Weights of a small transformer language model: 11 layers, 2 heads of 32.
Each number is 500 + 50 x the weight over its row's rms, rounded and kept within 0 to 999. Layers, rows and columns count from 0. Numbers have three digits each. The size before them is the row's rms in percent of the matrix's.

# layer 2 attention key, 64x64, rms 0.252, rows 0-63, columns 0-63
095:543474555489429416533525521431390485494412485460489560464521509486525498525589509519405612430505474474453437561463403507545605526489474543535508481436559467461434548474514455524493406527504542
090:485478518476421538490613411529505442456559487393403539526490498537491450456425492556391475460461448430437482458485472502515570491478529489505434517508492476518514505568615417484403478504442466
095:510504555435437536535534569575440462513527452500483459492462594438465439480443536486513466532458455423542482503468485516496555496547529539425436571539506403529453557554630533427453527613538543
100:461527549448629547521430542453485518597524515568514482479395470531483532514510394486586505558523537485563466531546522447484414528471472501495479465564529624457484547542461443496477591441461527
104:494446436479602586504454578462512518520563514486533605548444577468541476600490561446487489596477472411535405528430599494551530518497494481413435466527528473431519537498542509521492461526502535
103:534547508516543451477464497502405479519487474464489528402470441614542637479538397509423595517518515536393493456493540442532469485471468543506454430572482504429569574541485493532463472452515485
101:526485545500446474446497486401504509433455483441463501564550553592417458519432520516487533407521475525484513447471524541454557487567430524488516539431486413620478459439527532556575505617539443
109:480508530557547497491541498501476470433525469509476493532525512557426477557438454504503496392454481500413575457533536500501567503414483621504452510638451551399488484565415554497545509525586554
104:462594403514531411540482515408586484440470451489556570530428479527591536482553459472468449529493499490446433489515453502545521521515524543401452463559501525640526516506548477541440492509483594
118:477540641533459496425457479502421548500473448477535468376511506496429557432560430489492564481522547487507525459530519570427523512481497584502489496460463479335479540507507490545483453572495561
098:451542631521533571559466505488478491545506472517485371505565494453542530437594520523518440502441520527557521506526542549412552569519579429548548488489470448514568430515615529512537463554481537
100:462536489484537542531529459569507513444529496480561402509515445449496389531484618566528449524555488452545538499451502520460469505421528527505468565524496424443620418463546522485538435541397425
115:522386485494499467517440488499508548528531490485501506607575571515533471550590478544510500576615443543534523532547487543570469458504525450427546381545482539520466456499548599517416560507545557
112:483483501552503519547571510479559512496551528622385512500445493498442475503498603447530437567448537503466542463518418428457559506484518501494450561490392432497557414594484507507547564473464420
120:458495562448454509534517442506467541445485596488446464439474548561505463522552391479485646469440534553510499534566424493526537530520527501455469432427500503455476599423436449500385479505490487
129:465472544534591519569458488545502529429484564505523534580438476476546641498408535586578496520534513512516458536550516470485446559553530486518555479568492587416450590485479534539459452483576551
099:519495434553542499446528504612471499506431577471499514443521429567545595499490528530501523441459465534433463478524415530499445502450488409582511391483554535526494511483507411514431466364508459
104:512534501562557554475469519463620458486534551516473484511484441481548577443521505429554460523518455491518586500426549484491453496483500443491516539531487603626589494582451522411446497393505434
121:446529557470470455456615540511472490477465511456445531437554474566476533423470570537448534482525490484479478473589458527563522491400451505528536535501508563400426600523474460526483563361553507
112:466514518547591368526436515439529528558491410492575491510554537520545468542557520477535522480573536572473421505490510523508499560495429476407458439530502501486453433435461489629517394496457495
095:580516473514502543451618536506537507393574625512551540473519487544550557469542538473505490529391471484504572469510501450515541516459547517555540513546503580562547477595492493470509539365524538
090:569519520510534558507522500400530450525547469575478484544555501482490525511435459472541455644494519472524392460467588520496554501429529455471466553507449501504468470535579467606396577538465570
097:471525542524583536573515576421482496508510523576477547488523495586552623456596471427533442469444460453444479461489586482482425505434514546450452450561464479464502485551437493570461558485551579
088:479513570479498470507513568593411421607462516512497499437466504500485491477522468513427593513490454610504478463469506543415515512506608439542424495365469499490436538511447499585454471464504538
102:479476470564567467520495456480533514441546468508589512523521473476407617556449542544459474551452490494531473525470419594538485570475533453507526463471455448434518453460504510497419595392467620
109:488401478430467514390437522562461547514498587438531495544484476480554482549580460445538492409601582462584475583459563437438525512519445506480500444494503462497527485555518531387542507535504525
124:492453397505509513591556451443461493438512478531501485541528416458583444509510517495557407444412469414575475532518582548499487587514531511421490570544505486558527447472538499435516523593457576
115:458487482544514489526449511433447498433484412439392469478549489498529546428440522549502465599588484514457429442489423429408471547559487433491451511548493500510451554405495394510446552494528472
094:481385452513470540489587483576474523493458554530460429487600528475428588476580578534455498496514557578513495477451455524458493467537547490530576460506458538520476502458541532635451516544593558
133:510509526566458545504466493479591496463583535529473475481443458447501508479562619454560470533451465488444513549466467482427473459453494470504501546505468449449590319579493514531587479455515430
097:502563567512439581370426542475554554509511536469567521475452574536450568555452506433561522473486458505503554503574488408452420526458461503560503528479501559472487485573644486477507462511496460
098:572540493500468478448481402484475478524464484447483599418453474592561472520539436491478544505435512437526409549503451506574520529422397493566494463448572368439487519486476500518532482446527434
037:422528447594537443519508474469458569441476440405485459540554480526544509475551459468471529436394552430503549524440477488453636526529550461519514589481575511562558444508517529508556452464451551
081:463467531532585486550518563451525456499545510451565494468552419493535518586467583467571448573555442631557523536530474549505485452443440566539418525607502518456507464530538510547519595489521463
075:524439534553539487479622460486474508567551454490480474529459494588471514562637492478471559516504535514501557507557453373521602501563526483440480443446503431470515554521511462540513559608501445
086:441523539540498487508415493539505487518424497465530599524538421577522445459409488539514533496440451535593539506520379499502522477616473560504419555539511563426468556501540496432602487542521513
068:520475509481553415510511481551490453450556505620577535459479519515552515528547447455527547479456489506416456472366532472464501511483415438488570511542483445449475380404502492490475500607571479
075:507492451490552463576518518541514446466569489489428477472513507522362568485485572525411510503560464493493575491492564620507488440533516584436505466411456466495444562533419424504421472463464554
092:462464496557517569553504433483537504491487483503502491541506601528530522416531545429491442528557493627488508479464479459604540473552558551495546512546499489568582423398464471486654475523469500
090:541614521515435478478501475523504557535463554466484415536489419525482580570455498558508533468520581426535510455413480488471541533527476449521463592481472516433459618604559535493505536562528408
096:468545482579648473537455457552468582453530526453480486495529506473432506485488499535556536397531536489420584573546473567597486471499561548527518472549478460519437446537505540568438570588507502
086:498519513467398519493474499480514522450504517490429508455470563480419505587415462536500481470421485562494537451373447431541395592498517482458405500493544593514471498591472508482450492580474561
094:558481463585511457478428538546499449384532410444505519584452470508435533611479469462558524532498515507512475441535467492433499527478449555528545355538468499529445422447475533548495513467425561
105:553537465477512459463504526565441483540455481546501513467525509539560599559463449510428519504516506466491531410474501402651520536487482483484422413453548595517520560453495579495491440372497488
100:424518460473465556470575463577526521402539544548467465556481527565411645434508477477478471427472402459520472475543506538431536510428449442503459580518519450518530447481548548519498564429514505
067:513476533578462518500499371487506525463487555453465501616429451528451418489416424531483516453437485466538482525478453538524517608459566466443539487511506629473457463523441499551509414552441483
110:559634536514533495564470543438521483495459561465533558493486546459509494448644496563525543493436540491584521516485465420451576452539543526507488463417549508434558575569486539417501564486506457
124:512462450419565493548429542501514407522515610526615528481549458432504535506385527459501429507546432598497409561525454550547490484424463547468522501548436561478470473537563479496467520504475541
121:492426490420527526518456561474521416492551556541551531433536475432488516527393533421510441508572433624466430544514479560518436439451434558537539512569421480506458448495565453497487560522510539
072:442483515516532453429622580456549539389485483515589559498508535481505482570494451531500477417468493446501453522417384500401465496528463423582511590529487489514526544477498512471538455463527422
074:503442483447464531565381555523420422531507570500533503448549476546445458543488408405484492535530495624528511524494487573481392534522543520490552424504479509506402478517592465519490535551475556
091:550574587590450461452584475496533498498456553616549574549488589502557495411477518519504628499461466532550521460437461539432533528469527500439529492467518463446594494558406497504479486487487504
084:531461506448592539480472490516456505454516513579523442534570523468477459541461613490593474509458491598436400517552546531612498493404508442505432541584458470538549437498560515525497560516493437
082:453347511482435513472487543483508496497514576517529475480457457455582499418483501489568488401604463528585504483557441498525457557468452482515551509518521565414565458473475502459562583560590527
085:455552403465458493545534553495604475421525483572524452517502434502509670535487496499482485502534522512490502553419451557491501452500521520467577562537405432500569490594553457510495467534412525
084:533521553483497502403547577518464446525504509476510488536441514435510492477534404547551502447529457471569515612623470493576503448493470515603480449518537566540513420529610550554542543505546427
097:512520463572468461480494546527533482542441479501458523403564529457374567502467507508605514631426443479472423441435461531462476525518489458485503471506498452478611436510520593575541517446496473
092:511468466515530564569531546407569454472499530489436495462533538439453480578500460553488456425523529622529550528613481561577491478454462461470481425598518454524480529424559542519517549463599505
112:623434547459491529496549506446461502410564539508513516526519471525502482566421488526504518548572549537645549528440411547454438452445477559522523521565582389516559486543497493499471542503460525
106:511385456530472540504536501442495506517466455558466618481463598485470528463516492546446493616478513477461431454504483542543495522524529441527414534528429436401618510504561600557530471482494478
100:521499502540458564526464493504434487498491402441543436554482580451556457544472603498473497567461550478497515329436489464537509484554494524462406528567463517553497555535445518441523527595565526
155:502577504534437448447459454483518596525348430572528540527504561530450505517444506533480525496450547402489486418468545426444526561583493457490449494459510579512479612489506564520458470457477488
097:433569444560512526521470489521484529586472530464603457524427445526554418486569417583425472462409564509547499396552506534534500576510555478530466499454502432453524476490429525584471537450502457
092:521485413496535488513441498588551474508526504427537500544634501572535513551678523482559492495498454505405502611491406518539468485531455476435473482492537505444505429476460476509529475507565519